Weights of a small transformer language model: 3 heads of 64, tied embeddings.
Each number is 500 + 40 x the weight over its row's rms, rounded and kept within 0 to 999. Layers, rows and columns count from 0. Numbers have three digits each. The size before them is the row's rms in percent of the matrix's.

# layer 3 MLP down (transposed), 1920x384, rms 0.181, rows 1330-1470, columns 0-47
108:527463588467534446497475508446524420481395496559466445469482516564480482393549514465508492532496543447473518571503465463495566478462402480472506
103:478453479487506480517530497499511507600481571557530443448499476493556521503492513511511502521532537496509485478545480526499519443524432509448452
090:477455445437489502445524473509491528388538485445566526486521514496487501567492552496505515524516474530499525460433471463526439551513520447426517
091:542473498520477501409604495487550472523520510503503520527545558586580491507511523535476522420436539507489509509504588536507504455520503466426525
100:545511554502437462554545481460518528458483484497561543474486510523535454491526484483558491521506520480539501485471513491515519504530494549512446
115:491508571460563533475490490496506462510453508504523464499522422498464471533483511457484443425553467446448419537498520428543483508546430524407510
102:507503488505548505474494507476486499530495513483485452478441454476502412556491518510488533503455574561489527510510385549502528470507473533437542
102:493487503513459530522537486443500532519547542552513531471500465478523489502491554485505477513528477442460559577534482500525548475454474546537527
094:505462455518455428528473456422473609595452539595500516586490517574529465492498487493550482554516548456517536507446502540528461562555551538514487
097:427544517534543466499488487541538468512510502479436479409525570527490507514514595452516457568435520525543504530461461526532430470559535508522496
099:540496519485467524514484512472462395485429516443490533466536500466512505482558479501504506494531461548533471530502451468487440497472480503529555
098:526480528511507488476438560528542479489457437407476561562488493532533506426504520531436535522424478517496511570532503479490569451494538451547473
090:511474492468525526552559566501479436501477501526477563525491514529448475535514549497504465532470520498558454469531510557531485532453528407490501
112:490502472502560485529517574517496460582573543558500490513590475484508522476517512488465523437521470463453455456482484549486577549530606449502521
087:547447530492519484469369479436501446541504552579506532458497500531540509556516455569524507518490469554461439476446573563506454463572549437496487
107:544478493451544550509500495461547492483525518445456532482468442402533525456438487478438471428550579472420494510442559491481531448497510527389487
102:430439620536528500398488545510521471495484500562477497538574518473563515480450511515487465535418431515571540545504527484513530434510486476521534
093:544482471480506499537524546496430450441503515481543440479503592551518500508411514501493494487485508468562436504562459542513506469449504471485428
093:513442530430488441517499597442561519494581486559537494480473544513476494507450485540450483510565526525544450504568486529518469505552432506503488
105:467510530523500509536486527543540559484516496486505472515562508469501459438546440433488473493502534462562501520537548497447487547487526480513533
095:504563490481524502540472534400563507525521518532480503463500477515502497513427445593483478493480520536494430530437454465529469514514489506589540
093:500439481496442538465531451519522470506464461524454484497474522475514475424433529469460616446440521406553440473486492531481432502457504460436453
102:460414521392516522491563481474455459565590484464510529460526526514521451508449467495492488489460509558532501451467432504543445483398521581460527
101:462493536546505449482546513472559490517516478455495515441545430526427484551527508524544441490535382454562533470485493522505504462483494451489468
100:484513452478493440627480480457467504447561450519458408515518432493527441473415424421481478485546490466510563475467584463438485519472510566517529
094:502542633517512506440457548557451508532491471495548536540468562497475504533500469564579508529496508503512557515509554530518505458457498510496503
111:540478503516431515494500446489526543497461581483452545522506499506450517460490518502426447502436551531570545583495436534450456505479484424482460
082:481493602505411617470494438495517510499476454547469512508597449460515527480494579552529498494499445523438454456483495444489498408450437435451537
097:513503556538541476413554503471544486512463516451508541550511513476534489461544422584509503543424506531509467550517467484480541527535497461490511
095:559500529495460474542482509480470486496501501504499520346455475508512481503532513532459550503525476421510489500454428525499517551451515475485557
084:477487534467490481566490514469513469438514517461497527444532467471436522479555516531470549577490499545467469430509558502531561460393537558414474
100:581506546530481504463496503524533556518452508490483447502475514486471535456504503415435512541508531518512491504468509479515397478505484473470481
101:539522445502511550527525522543538556510472541497530471527498505512470540559455462530498464442478448557485434514549504545511484521565488502532535
101:450495560540544477557504486490563504473504518404480530513489530459501490548499512489567504550534472487508507417485482498475444517566463494459546
100:525514484518473516487508506530512483567489531460558484510528526523567581550482520429460504504544559476567503504506525555555514520484429504523511
101:487447490495499538454457513455500464537467465525452485500504477518533546523484443522514565546498517399509396537510446438538542498547487513540460
102:502436497426510496526531452497515490523396479517548519468493530513531487554540506446471567467444449506492395548507581515436535553523494482375472
103:500526537580505573482426549414526509494492476512449565580505495499438501476460545572467547533583509565473507493500427510494493445542515471628455
095:496459516532449482515497533559431526548511554504485530486501564458456456481469437534554502530564560538637456499452537535553461481458553496518516
095:491526509510482433517461532501475513469486462484510496546455474423502526412542454540550452564567493467496611488490503440370492519498511470435504
097:453465499579483507449482530499509479489520459534477533499504412389503547495539573467436475464509560439504552431551561536415471523492437450425526
104:517528484497541504520496447492506457484498533501506496494509509532413496481495586457469540509556480482557546498419477491462438513464552447483462
100:520493551534525466485474437531476557553469479501522484563537505467432488499475477486502501460526510481504445547526508550448452472453468520511470
087:494486554457457545415502539548527515491461426482494503527474451460435482489470509512509444524479497405533514606507510461531525555498503492462443
089:402495461444488483478463488445511456499461494484452451480454526444478465492490512572502496518533510457537515487473543508521468484476532455497477
092:455457477534477454528503474497515464508519579502540446485524452504588490479424560478493501442548520550512589443511460485505531545506535541461498
108:515541527481465492478460493511516511517529561500527484491506563469529569544509593552575479445461564480535498508487462496453527485490539520543502
105:532462471498421500517487432597530512512536535447462494586473509455437461582506525541572480455530544486496467457480476544521519519510545535429546
116:535493558521550458458552575530472494506510533498534521567500524471465518522509437496521522554463478517489495540476504502492451558460526506532472
105:492516471500533509538469471535511535519454518499519516514525533544532538498507513562496489485468529446527602503506537520477503459414536477498525
097:496464469517475535400502534475509533479457516477410535531535555486464474525518470591515588542557486449601462528479490532538484447468553543491423
106:529585511543458474553471488558549441476441538454534463464583481539514557525472486489503490518535493470464511475452513449511485515437471486442517
091:490448500508476483515519490493529466526507512551512486455511510469522416510524559515503473480413519398400446451535545518549511514545596434518558
091:407529502413525540484447490544502526535460473431497504446489468490551516464493473544476579549487446516490556474528443556506440531509492483523483
101:409471445421480467536485567481473488565517462572532475509461459494464440464534566510551512445494523483453473519509528427507531450513457566505513
100:458438523569521529470501536457470511531503461535440495510451483467519444479515586549514542508517512501457468489513492438493523507483512435468496
108:447525483504514478485491417546492467583531485499495484497470430474562521573456507469495464454513450529522453553489515507528550460462500489579532
121:465487524474459567468518501432473465616455520450450528462587525479512498461538517599464472496456492535459487538481463504465463567468505435494526
102:506471500500488495456534481440548562542508482588472526546497524480566505460578536450496472498538491522496537478523515533543516577482475453466470
102:496511548530501512456490524509500568569564519495475461523537539535551495494504507513530449425513456554538515507549523537559479470480466461489480
091:579536502476498461501500467536496448538488465519454508537481479520438574425423427505511479546449518480544479546511503519505491526510511507510473
089:567482577515477515457473455496521466542539496506493533540415550529483465506461441534525476458481501504449385488447543525516500433512609439479455
099:533540563478404453468497498476471493482523466600463480542561567469440491505485459447474448489497518539525498449480477544486469506556494543591483
106:440487508556489544462562537513488423518587467491488498476502532488505484483544534400485501477459457558555447520481440529482558543546501405505510
098:548461470494562573520492511485538532447510459477477438505480499418470486503424495498508450547548527501455411534555485495448501584528531538525598
108:511466469451494521574539491466562540578505510603440430498555503498543515532515454503497570501520513490431499476489526522443494496535496476499429
098:567422471515488491448532529427464450532506462512501451419489554511443462555467512425390553494533537462557508516488499512557528488487472520429433
106:493444471454509499481456521466442543571489506570542545468532540496486487510481526473481484477474572480496500535491531541492527401470492608483492
106:547479553407472450448477443505500497505490423484506478517470570539515531508504453514498441521464522574572576597482492509463465437532539503484464
095:572522479530417540405485539417518471487488493488436458479531546496525482511465607401479402557412414516525458537536544475442426531507476485494518
102:516449553470490453504533419536569516485510459475441522526570456528575568482490553562585469504541516495512501511518463483526503461449461489498487
095:521423471509516494551509593478530501522473524429413454560530531565476494454531536472508431413421488534517608474475518529510487492482524487502498
101:527494484463506489460437548488451478487496443441532515571500465534507409498429517479516489547561519518517494576506515457548542534511563401522466
104:472464431458475586483506518553522496443506482505528545473559492503573483598538482471516452494473500447541583484460477507527455512459529491459512
091:486538495447510511480484441486495452554442546504527510510544432460493469484418507523551474431509513499487543586587470569450551463494564465492483
106:471462552567487480556523493496473442464510603471515465551513475509561444525505564514508582474439533485548562525425503605503553490549535557476478
100:461535508497474554487532536488502386459532492578538536535512538524413531508552522513496549496434504463500485495496518467447442488516499491479508
097:496515504472474446513517466492520491479489477456513503477540531540533516520520511425467487458540463527527466587551521549474518545536550530408480
097:471503436495507446468452542475500477499445487500502526556517493608530448511556463616502491636424481445504451545441502531553471547454520563496477
100:510456499543486548456465535473546480554535497549486465472541415503516555590445474538444482478469480538533530506503531517448523548482483508541464
093:464419528554495471508494486433497510523494542459559455529516508536476522459473504455507531515494518451557496431492513544548519563478520515474485
097:528569539490477502485397489533502436521589477552474495523404543544455475542460479430495472419525459577513390519495498544491527501429432483506529
093:477499523425549534510474576492469487528494470539447549473446431532456474527625589482489561498494548433459520475563583531472442627481477482511567
094:445534458515456485526474551536502544506448547508479453525522514534539548530415450508500425457508551499447519482465482561482517498473518533520469
095:579533505493507451486434474551459494474546575506532466579450484491552502457461465504461458441534484532567510553620451483516448550548491555489512
089:567537477483428489523549489563474564489522581548486526481503386501459531435461517469518494582513510485511535456466555460620554473464526458486552
098:422490542521453425502482461457392447511444454496552611516465478513497496493502507492470544506516560519433509571438533492460526409500490475457524
090:496520425514484547493512501473503524467472547459512481496545502426568474471527579454576526517516557454473509478505475515509547521533461551533509
097:440478500493508497442451454497530428464571459537539495511491554473520497496517541511574507429513461465486520452459591504497502555451479439458564
112:489460591501514464597473488500507448456470523540488536577536537497511544500581509518541465423522469538522551570581518521473503505419472503526531
104:493425485555537498514472538443539483497492466535410529472502541482485448503504511513530557469472456452515513489569486557495529496519555420552440
119:508423505549490523538479536471522501477529585427440561514518525505551503545511551515469488526553566464459516460474583531503421457545509470522478
102:544393502537488417515519567528481550503545515448499489498496498458458548484578494484505545477546549471519456484473536535476481479494542499527565
101:507496495498498490494529490481441477487428494464443589479501486489460505517531452501392618521528499511483470462514518466483510501580453427417451
100:427490485469474548528461510499500538497521521482547468576420439505487500535532549458507476550486500448473466587499538520510501501468531493514537
094:520470533536538480501459503470534438486511542552418496525502537557501526515442533508472459498478468534516494533582491494489575419490468494512524
097:547485474441501572517441518472487518508541535449402470526509525526517506477563496503489421547436406553542568496451463538506432475427512519551496
099:466501463541464496504550456429545484431530478461441408458531431481480496481456499541525474408466424531546515420525470528431549476485544533554551
099:420486469488465485567431480516462493557478515462533438505531446461539400595513482533577495470504524540504444489503479508465536455554428502498501
097:520507423443484457440530542525498466516480425495457539492545532555557515531531554542465490506545575523525444481495431558527504566396476468517465
101:479494442506512469480541522574567447478550439545522439480459494504438503481500427508519455440486501534548445475501485511522555532517437488492517
102:490582551410499445499549564537498476479454535501446481489516447497459445420449451511493477482487482554490556506459524540490432491487521527535446
094:518486521530472542520564520553458497528578563514552533453499467541516430526508483537498493530450429529556499517497554497526493533491471440475509
103:473478456470529481477583514501501402465451472524497491446476479533464495490434493496544516480506484438458433495436502545562457516558501495452504
099:488508528485561538559561552486485471449569404484504526476513496443443453533528468494403514485485477482451500485480471394493503482508458487456514
094:521509459445466457479462496507532507504544480536549443477530502482521573572430532580520457485498541480506524509498487557444501485483598502529466
101:468522482489495511462468533534516495497543522495496541561422449537532431498499556539541583491451536475458439493458506563579578424561474500583540
114:468454448460499561486564449518518470467498456546516530516481579439545512544474446513475511420465452434490481428476530429497483521464550394493475
086:460481484522440570506506497474586490518468460487444511492515512493454459458496536595574499524545460515506497426531522485435549453520458479494498
097:527531456513505454515509559515475511419497446539533507547535530464539547572488481463489518506577552461548547468532505513462493509543551425465608
112:522466485503516582482566509457588455524511421529496473505521471561505434422476607450496487441488542482495477481455485547432456520531509488548543
099:501501465514533526484432489502424521525461492551420457494519522506486471537448562442508515587406527472435433550538451500525477500432476429488489
096:471509451459432498455549499465512483499498550509512494459488455508507427477518508489534563415468499460495484567470466475483499413520459516527491
107:483409603495490509491526487514444455459480512514431565517465524497439506512567495530507520442491483466535530519496483491546583459522503488509483
101:475518554498496479512518505461485515509466463418521521513493539472472484498465482565529416542452452464483519485478535540461505538464498488506407
096:506446533518564553465524527455494499455469491484514518517445446485507557576454477484457467499458448513483525503475543486508497484470548495526443
099:485509541530490497515489477510532438474546490465498463493467482474503443462446480505531444554559526517534543599510551495577541545525538483440535
101:492456512511459487470538529545500394513557485362470586551504485591529501575485493458522458532521523468517466518525583541521542516594477560510509
084:445434491482463490485467563499556428511487492525508498506507501483449464468515554517576468497519499497530494539529482548492492460463536520505483
101:586498484451520480488488458485484438562447469499539460485483503557559489519514478453517488502514445476522412573454521529482494447483617493496535
105:506535477427510532472527478495551527480564594480487466565485511537461538524583511512498542463546455521562501529516578532469511411520495438481407
110:559536420558482562438523506465530471520472491447482513509536471564597514531549442533498524493515548490517484497512553537505467525471504494493546
098:476554504434476523409520457520478466551538526536501481368494464528531494492625516543512596464594508490422489472487508456521492535556551461529440
092:507536512513509509506467493555605475473491575492600485410508530506548485531525451475464495487479470521542544449548550532458436550519487529500485
108:534506451564489465519509500509557415492446469470453478531486463504473526486501409544490461527535531503466475492434469506491443512513457527462554
104:459443481498492437557484531525465477528472551474508531473514464491463470475430510463473559447421428589462478522493424520473513447534527480485517
114:599521443487556471516497500499493478541509542559487432525489488504495537454511525447522509483513489447452569531528475388517529518481479508490491
099:567478455483444482494543583478579517530525415476499509459481476515440501525472537519494455547473559444467435525484496557574542520483470501521496
098:516507513449570424536528501464393427532443499507471481509525479526530446508535469534528466506493534524531509545477487502501467396490540455444467
106:544511466507494472468487516509519474522526479537479519499452464473520501532558486468459487436489562436484473523516435505486515507473489422468518
094:532461481461474434494504447540432470498557459487512486523519432484508439466477527470520519485437515423554500483554517529476505538553525568599548
089:516497490488538518407527521452462562571545454467399511617507433555499527529513506460446479474434506481424423550529425490533568474566456483458501
096:466483487459463506501546531538528498473542452601437485526431494476483394471450492499474463505479417536560454455459458512459535491516479501492465
106:484452471472508425552541588486436441455471436526525497496537486510488489518494508374479580472490449484498484478597539525451427548475460482464545
096:428425485518541466550504483503443533467553488487481529526495512518545487469502527478508468537473533429453509450539513570509493466471510521409465
101:535518483511495518522469500505470408456496401460500494417503572460515528465557479445541548586582465491487528569479539466463545536486479503476510
104:456542494528593511468507449489522486541506480500519470440505502457518497533596579489477545482533487492544442497474507539459525480525465482522556
085:460507463568521517473466470540537491451519475505505487500497477452439505537454564430495482499557532439521470595493545512487526457526491452455501
088:468531460546566568541508458410467478529504523526553420484470512509525516509558501468459513513562451569521509483490472486523471476414544542453514
106:463539445526467493495504537491499459497479425496505513466530490460485542516531595525535488463514473509514458499487554511532528514497547522494518
100:511519425575550514438489519493527442432416511453479484557498516496457554480438383423534573482510527570490477573547436531456497455524515501530496
# layer 3 MLP up, 1920x384, rms 0.178, rows 1331-1471, columns 0-47
095:508466494524558511475512507520507495506588521491576532515559495508500507457477556462503453517463528447531534531463504516500508452487512531485397
093:603497498530516458446560576542497500543525486499554529514433493461453464456520531556542499511490554505572463526540498471459520494500494536508493
090:565445466543451590457510418478440508495531499499537514545532476533463467455561517491470465524554503420501484557469543522414503520483431463480480
102:561409434500498507501456463484501513417502476485518566473573527533534484507550484486458490452538517502497539536476463513513505504544556530501519
109:419493453520493457510483547484478514481585483415448473519489461512507542501486442487594523509540456480579545493503506401455526545556440568495474
103:484594531492504511470487551514485483506506467545475483459548491550557512491482513536473483455605543505480513546534497539549512495440500518471501
105:487493482415543471490472569457505510460540520512505534656459463487531580474534432490491472514522533483506512434502477458548504549501503480505476
089:535566422463495476440457504471476559434468564529543507541484507460499480547550476504512513523493479515539508476541512559463493539509501581432454
090:425460526498418582391446479524416518426508496454551499435443469435470484503522505547485479532453483499548554400503494547530498453468526453604473
089:560502586519544495518478485522534511533472449535468482513547530425416488452461485507532494581418514433527493543467515520537547434458446524460494
114:493577540449528499571520466466603535486556498491511502497512531457546526505491482488466543503483544453465585504484536558535450455424497523504469
092:455487513442461434412517452576476489522514487363536489473497508488492552488489492538443467573482431492407536467524534491544480493525544557492447
113:473496543539506546477565433513538467538499515514514465431535457496493479476454492525438479536511579515463506499497544448571485507504559532469497
096:526471475488460520518525506510461609477475481513487472502475514463519507541555540426469490520534540445536507482514373485509492579505508562543527
103:463432456474516485523504520508491513476528534519490455513505521484507480466494430566459484544505488507466510496520507459487423502471497483449489
089:485497516464444456538524501454521531504454541543556490547508510507556483471432508493456457482500519529419525528544477507447463438447468472505456
102:453509468522528518492515551571464498481458492527582401469381557538519542509521517430480463455510497521494436397500421556486502465563576518523433
093:435543515490578549486488564545564476533501481603490573536506477474486499397543482496508530480481451468495448499508506495495451525489447460545491
104:470483496446496483493471495556493540506498562464459497535495516439557575504431496483565460534508492473552550513427452485471474545514545430446482
099:532513608480514484517524503549459525521548506533509561418544512510545498460584546459607532530398548456497516598470501508475524525495433459427475
100:569547488465537537567435524454488475515541537473505556455394483498531526494513531452519515513457525463547478557465422474506528516561479526496502
104:428499512464505534547478472499452440529538515460478531463488458502501486513501568441554465571508508478436456467436481548469540496529457547457508
103:456476531446488478526463439452481550417522463452503545517544460496481493528506522439479508481451444490470527494516515576553537556468561478452403
097:537554424472531544499490477505484497431530465566526444557458514450542509521477431512530499432563521476536488466503458488456568433381422518487528
094:473489440501461481501526537524507514486465567485528412606475465507491552492473469517508549496444451435493470464471455479468549558526494581444487
088:484519476473508540507459464535495539500509514499516553522422505444439503496421466488554508497513527504469533532482483514502522436447461485505486
090:418443487521517425454447527505544482499508513562407478506527505507556510511506490504527503511578460543531486524465540445453546564467522505548490
095:502559442524540534504508464516437500561546552511487474533469475413505408468462464498474473507468494486502527471527515520552515495447466525503501
087:507549504476506472542573485461566521510542484485548499446439515498470517505437514465455531568481497523538502490369510504522505482493486506484454
085:520514503547541537582535477468455441522442485528422469557549456418510511528404532517502465491541437503516530560497453445447563483529488444520500
100:423456435472502544449527479476501559512467531482541501446479479481602510541512560493526493592526493444472535496556539449566607499530510444507519
099:518525502534456516485430507460490513474499552472510508511522450430440515517463500554416438544450512528570444455560506450487540436514453537457553
100:488485465475519473493548464601522557478406565559509557436513499461537459543499460484482501489481392461487447537502427493574461498460537551555513
098:527476494509475437534491462522542516465507523487504535475549490453596544531440530519491507466506546510529535478501470470471493621534479506495560
106:466472490471525542430525502601445490455483500515556462522456499496549535536526548542482527480541491494473461539485471485468576512563518464516490
102:535489533502469554505553499515475615520559500507480551524465526538490478525558497452517576448491464485479470478471481521547511466484516537450424
098:462454533475529524505473509447509436503530450518437525466492482474442430434460582504492439484499436522495504423499520439530552529490541450467483
103:492461528458450542495459451536509494493506406417470574432470475443554529489507361478495441562511445501499484471472479528497539518550456515557446
100:503518490494482519532469476500519481433529466530500488476520506472585475469480541505545484536479461522575469556480511555600537449516514545606454
095:547508523479543474453485486490520503550465476469545524440511449500497451479494458504464519519451473461497525526490555574504449558551586546401478
096:482557488485499545515565468447499456493548465529440529457444476512464449511473504443490524465500503541497454498523441483431523511577592556496533
100:503532460499466468437545469532495516500515482534568548576512471554534480473527467510452475473465494475500517492467522430463518493427537496522551
087:432477469465575498552427424538523508481412539483493434460521535523596476433504446514496539493521482531477440482504448508557471516406522555532508
105:483450506557479449580482518517557518496520495485490569524472476527447505505481482461537435553494472453451509488574491442510432553489424491558452
107:558502518475497495505477467506493515449577511516546415463474519465465488509376471445470478439531515479514538516494533460511472570581556497504433
095:481525468489532464494562493540507505519511495503506515504514482443497504472483494506540509501577520513519537536519499493459454491538507493502496
092:584461511586520519506458487537530544501403524486464456483494477526453531511592549506577489501513579548448584507451449450491490544454486470478555
116:540540485491516466554510528502496456504413546455508442454548536550469467460425542616494440463504394540506440515479496470503487471527556520525490
099:418482517495491479548468565547506423463451533562480523405554501426423523450441523501523481537503471435500622513465513533571551567489407501492526
096:536517465495457491465461460513494505503528476489405533508488550501436483479536501525503495494492495494443572487500487525449461497539510478541459
094:506505445501518381508495443550527465533504483473530502564532401528501492581563518511478575488531495498544534450458595483511533529482516525517538
113:505538479445554511564467528477501530493507507520519570564461507510510551521454447500498506488501480545516550450477461410475419477517492492535527
100:469535515562549489469510532558466489499447487566534502476525500501457509486456570469486391494554478502506508447561496483516511502525453467523495
104:469450496525502445548464543504517527435469461403505501503512535457543502492494532441461460510501595470546556502475455494501541519576468546571483
106:513526430528494501507437486543523459520558471479456490477609480531487468507431540463507456515442519548470486476496456556542490581515436461513478
107:471580460512509499524539456484484469451525493494524517500444559531565560483513506485485465460523488513495461557504492492522483458392550484479485
128:465436512414495490541488444480426534497513506469544547495627508473485477437471533555467505520486505574517581443498534545453525549479566485502508
101:458492521485472507488480471451614572432533498547502482493512554410536505511424468491492553485476423456518485506451476534544512546530540553626510
109:455539522499528540483496543533530432438502528440440509516410512452547453543529489543527516445425537482465602520519484532437524592501465476477508
093:532459505520477483414484521515480466512531426438536497498517484408508565522481452578537514537468515491498521550551429501500499474432562519490501
087:471543454510539461501543515533470540453545487511526501445545513505525514532496497506470547509520491517542519523499476520442495481488405492476571
094:536517491534481445510540506468504494484469518531536505547427481434506470447499538441502465514485514493515473508525577590491491533477446512524512
100:471495501568515531502535438494541549508568501474498536504509470478492533481480551483496535503475492547552502487591507555506544546464521466468476
101:498517533449506494507490487480514516515488394480487472508489516467507574470478499472555513512471519498487508547516516520467506540486529550480503
109:500502504492533465520548496493483439571440550473488516489531504498492486479426466508444562533548501459449529475411447503509447533496450553416477
092:416490506515552550526555525448495472491512441517511514501542485529497561504530483510519493483468446445520504454514554565493560466435394500459567
099:513597536506472389521493504550469528473509505525514470539497434502543469523453549470454492497493562505518484459520471504498529465502474482476517
102:444515521569580496540540492410455431478517482472464558518548573501525529488478519493514413538549454507482440513510414481466423499480458481447473
096:496587550620494502486564545537453488446498474542532502431473545486486518499494479492462556548511436512442529473482531500498469557454505500474496
095:506473552506532501493535446519393466472450572516482515457471403463520468413484497542557432543547515487482448520471462534484474546422479491539519
100:559446524492490457445570504515502526547505513531517442528445505502492491465490482545535530514538483494488523563485511501487484489525570581508484
102:448533470467494523538442466546515477513490546473524541497422498552488520511517533439506536498521518457499500556522489528628473476457516488516450
102:466508483501523512492500464488521539533461505476483478533449493514463459519480518540512406506469488500507479413562539485472539472541470525474454
095:486461469433439473479627437496424457518565472420451554456452489541605499493593496545461536560511544520603444537517507473474444512510543578485546
097:538442519558475521497416572507451421496407504551557493489482520440537576505538406515443502502476545524518586498502537541489562462460497549445414
099:494504541432514482482504538561524455497534539541437456438449555497534513530492555466521494520494555485495571453464495506527495550481490431577561
102:420444536452454468592561533524449479488527460517479496547518536533493480482539492472505460522494452518522492485486559438594515462476504486568522
095:552602574546463435483482493517515518467570520473510487443441565488504473485493524475542539482490502575510476598544484467530470414453504457509498
105:545527402509558484484541559520493489447450559436491531444454463468508460478528506492562485509506474523501462482537506464542457533593498489504466
096:443446545504573479518503422473561520442427465491543521435547542498509554441475473493446523528548561610531535485484545518566502534536518556458489
097:476551489456480499508476472509469458522525554510421536440482512460484475498568466518610489496479536540504422484486507458458489420517475547484460
102:453542563528551493490421413517533524445467489484494511501582558459554522478476443511444562502574410469474524490496463475537537456523580517508419
096:485474456435505546514495497460536509508546509542504393524534531654439552550429517481478442418538479495471515543405490538502497457471491435507438
095:412450449488463470429584472436532493551520591540546493525482445368481497522503509525484449467439507525523549505497507499523587517473525521520566
085:528550476512457476492517518544521532514512538558497527496481463455515438555543475524527428440550566477531452471506486499515530542461468556578523
091:518504563583552523499515473545529487493548520522490445488534425511527431514492457483436526534539455509489415592484570537453489481469494606532489
108:532556484496493490419507539499463539485540431500531527462523535505567482509439504457542537541493522525546515527511499500564632502468557502570541
096:539498539457506516472510468466524457533596603452542506506544499513563572474510418475501450491462476529507500517524450478498528491535542500486542
108:441492462521448552524493480519472459516499470492503470472520428561511486484478442504548404459539489464453449504530612544489514534523502486439598
095:404481529571459521523447442539501558506531505533532573480460464478489488479470557519525527472422475542534500560459507546503476528444489464470479
146:467531537530479545505424569484507525514464516494548487561450492434488514561473482486403471575539534487446526376486515510491459473496479525484511
098:504495507458493537479466470438408498505462497482467509466514479489484461470518521389556465501454486435538533573467576446498508488490542467442467
100:471466508472455522493494505474544538502490473490489498473470546512599474452477540528519491465465519539480581527538506455502539504551615523450515
129:507499498553497459517482539438512546457528525551462430592547471447441463477456533528515492508483496520425531510512492448494528516517474491529448
094:541515557552507505492551553549461515500527474514393472461545487483427495507513484496472501491471556519479522547523465505491465530445473467430469
102:496557500473606485425489401548402525530507535445476484485490561524488501512471544572524512482483487462480505492459466512554517519566515441493549
095:516525572553460452529516552438569458525551560467493483489492464544494524463505550523417540470514532500495493450521448507536478536511608504513450
096:540539463512490506517486509485542508502479460459509537475539540529483511520527463524467475440507510542453590421534499542513518523536553525457424
095:423512540463524542486546466520434492489463545529521450440523544494516491476478489545510506539557513443505539458407435470406470496527501537475506
091:550513483480514447560489371451560525522487501570517509510502541543453466488457446500492486485488569483511590504526538485581495577507433534403478
107:414496502449529484558537491544528512512503429484489488549502474477444497591488508443457492474490400530503539465489484446537559465441475451483546
087:551460435520516487492600534502520505439509457457529469557571410470487530513479468588488444513477483461434486585459531544528565426514469466548531
103:443583493522467478499486438522585552491571463487556570578515434482467443480488502503478483484494479470515484528472510490454499508455452458449490
097:444527419584431521543533456510496543461466524502458495521492503521557470502565430538525491496452471495478502475537501532516445507484528502472462
097:450466550538544543494477483510460531526450452480481505485535495530490499540559498521480486542436425551433430465532477450448487495537512515526530
098:447482512618511487472467448504521538479493493522499502507445587542499475542555509498541519512566551504439390542448463486537451424523509488506534
112:478493470526464472437547566543511564424526496476592500547509525467533496496499434525468488462538444472495541480482545530474483528494539481487492
104:434483519488560523535517504486466525548527463492455557502477484504489526551530457431448520502488459505515509513554522485553448513504476474539524
095:487532519498470418524485543524467438518507538465485479526485482563568487580492542491535455519575496470576498442448414579433462405429522476473454
131:466439491484443492569542491459548472449485436472524475440489466546504510519479483540558504487469497534536494438464519522458462490593469508479523
092:442562500495440537560517497544525537518491519473533440519543517471496521538562498583524448572500468494479491472465544504441563490385559475545467
100:484483556512545495553520459535518495505506480491490506529463573496499465522584497461474475473473466524500536546528543523511488513574518501493451
096:456475492443494481443486477529435521513489493498532482501571473471504461474477483449444417505485451487515510483479547488441527543573476547552514
101:511502512539511516511581442497487464536431503592525493562435504557531489468466469531501545506517487511548424498523489461514566441517508515450503
097:491429481476583506496470535505469573556525462460498466533462526533479575542484413565544440481482499476467474493496452527538509494457612502487543
095:537488486488452466507502512489495513502517523503516490487509558453493538506507520485470510534430551485531446503543502448547468516414511557539566
104:467539535484558560495527468508577539479477481515460501548492513486534477457499519440533505434490561460578549556504538504513509520432555515451488
107:523470512558562523501503478509513560474533529449506595528467553513544467576503555450427487490476522523438500482509497431488439471478455485533471
101:543487435508493532510478527425450498480561541546509549472532549478525492535513547472568513467506460474501459541517553470419525517451478496538473
106:509512417501499488479460412553477523519545488428491587543470516484489471496510550519482500473439441590517446493533495503557541621537495459470467
101:496504460564496517533403506476536475470554530515549492522531478532484494485469477484461482593507457518514446520520503495488446500557513486522487
101:494482495485532514492532540565510470545506487485489497503464509516429486470479548492452451494436553571566581491539512541479523490512486485500499
093:513460535532502545468500506474465509518520502541517524548506484521455506489526526474553532483519445439491503557488507463541548464517460543539490
103:499525537469455546391462503530492563443554451486529536513532463503553524471492469505494519486501510543462536521529478447529541492503515505496517
107:429421522547477503558475444502541515499506530480510519497537486496503529475485515465490484452503574487559470490555478577442514516428543482496544
138:551530543481486417510436501482564578453569498508485431551553512503489474503520533436498549453496488478476540505496475459491532467544498496494445
115:435507513520586509502476480477507522461571488547543540490491444575481496510540452510492477498465453501534504517532459502521447553445435565583489
096:530499474528520459515543494557472572460487498553481485503566489457537527496559526495439477473538515469498479497519403483459520537488468520576554
103:426493484516464418523557496526442501432530420453497485473519473437587541540443475496491456496475454488481549490541508505489541503496504494496486
097:452484516495542464523447572490514404515463497447475520560499462521526481492541468496511569550476524505545550502467513446479550498488557511492469
094:432509529565560510525550495465486445482525477498530506469517571439521503498524444433517503485447519506546504483434506532459520477500482496552484
094:492474459465512475508460484564455496509434503526493524497500536498505491488579537535535511525505411558466499461498465434536550501524478459474512
102:496491500514495484439530549466489533488589533470584585442477562531539529482505544499537473523491481481522515447482523482402506488516531538474547
091:530457523542468420460576477470496490500468544528440454515494466422483483541550527501521552488461481478513553495525497553599466484509455599446554
088:522502440522495520386475427543482500474529486426515476521541577528561522470453482550437465487495515506546480473546547547567506531517508592537470
106:516480453543528511475546514534449531525516392518556514464508454435469503513456571493549540470502512527487516521500488519493525443507433575527492
095:533515586433499444500509499521474488494430497478517497493573497568508530464466406493482552468467493520499528510503488539542525519513587480542520
090:539515536487554493523517520523587503485493461576560459475529499450504488546370460517487541462487518514519438535522493506481517486510462540520526
101:482508433435539486498475499489490566439515528531432551477478534436530447529448482518531500462541517538482548510603545455481477491510517445651455
102:443480487493532492514511519528471548485509485469508536554523546451423471449480466518511514573556488577483521610497469467558533559593525430573430
097:495446372458479497524398520471529510508543519444522498425586463485468431486507546577453480549468494475408505440537470570451431483553477505458512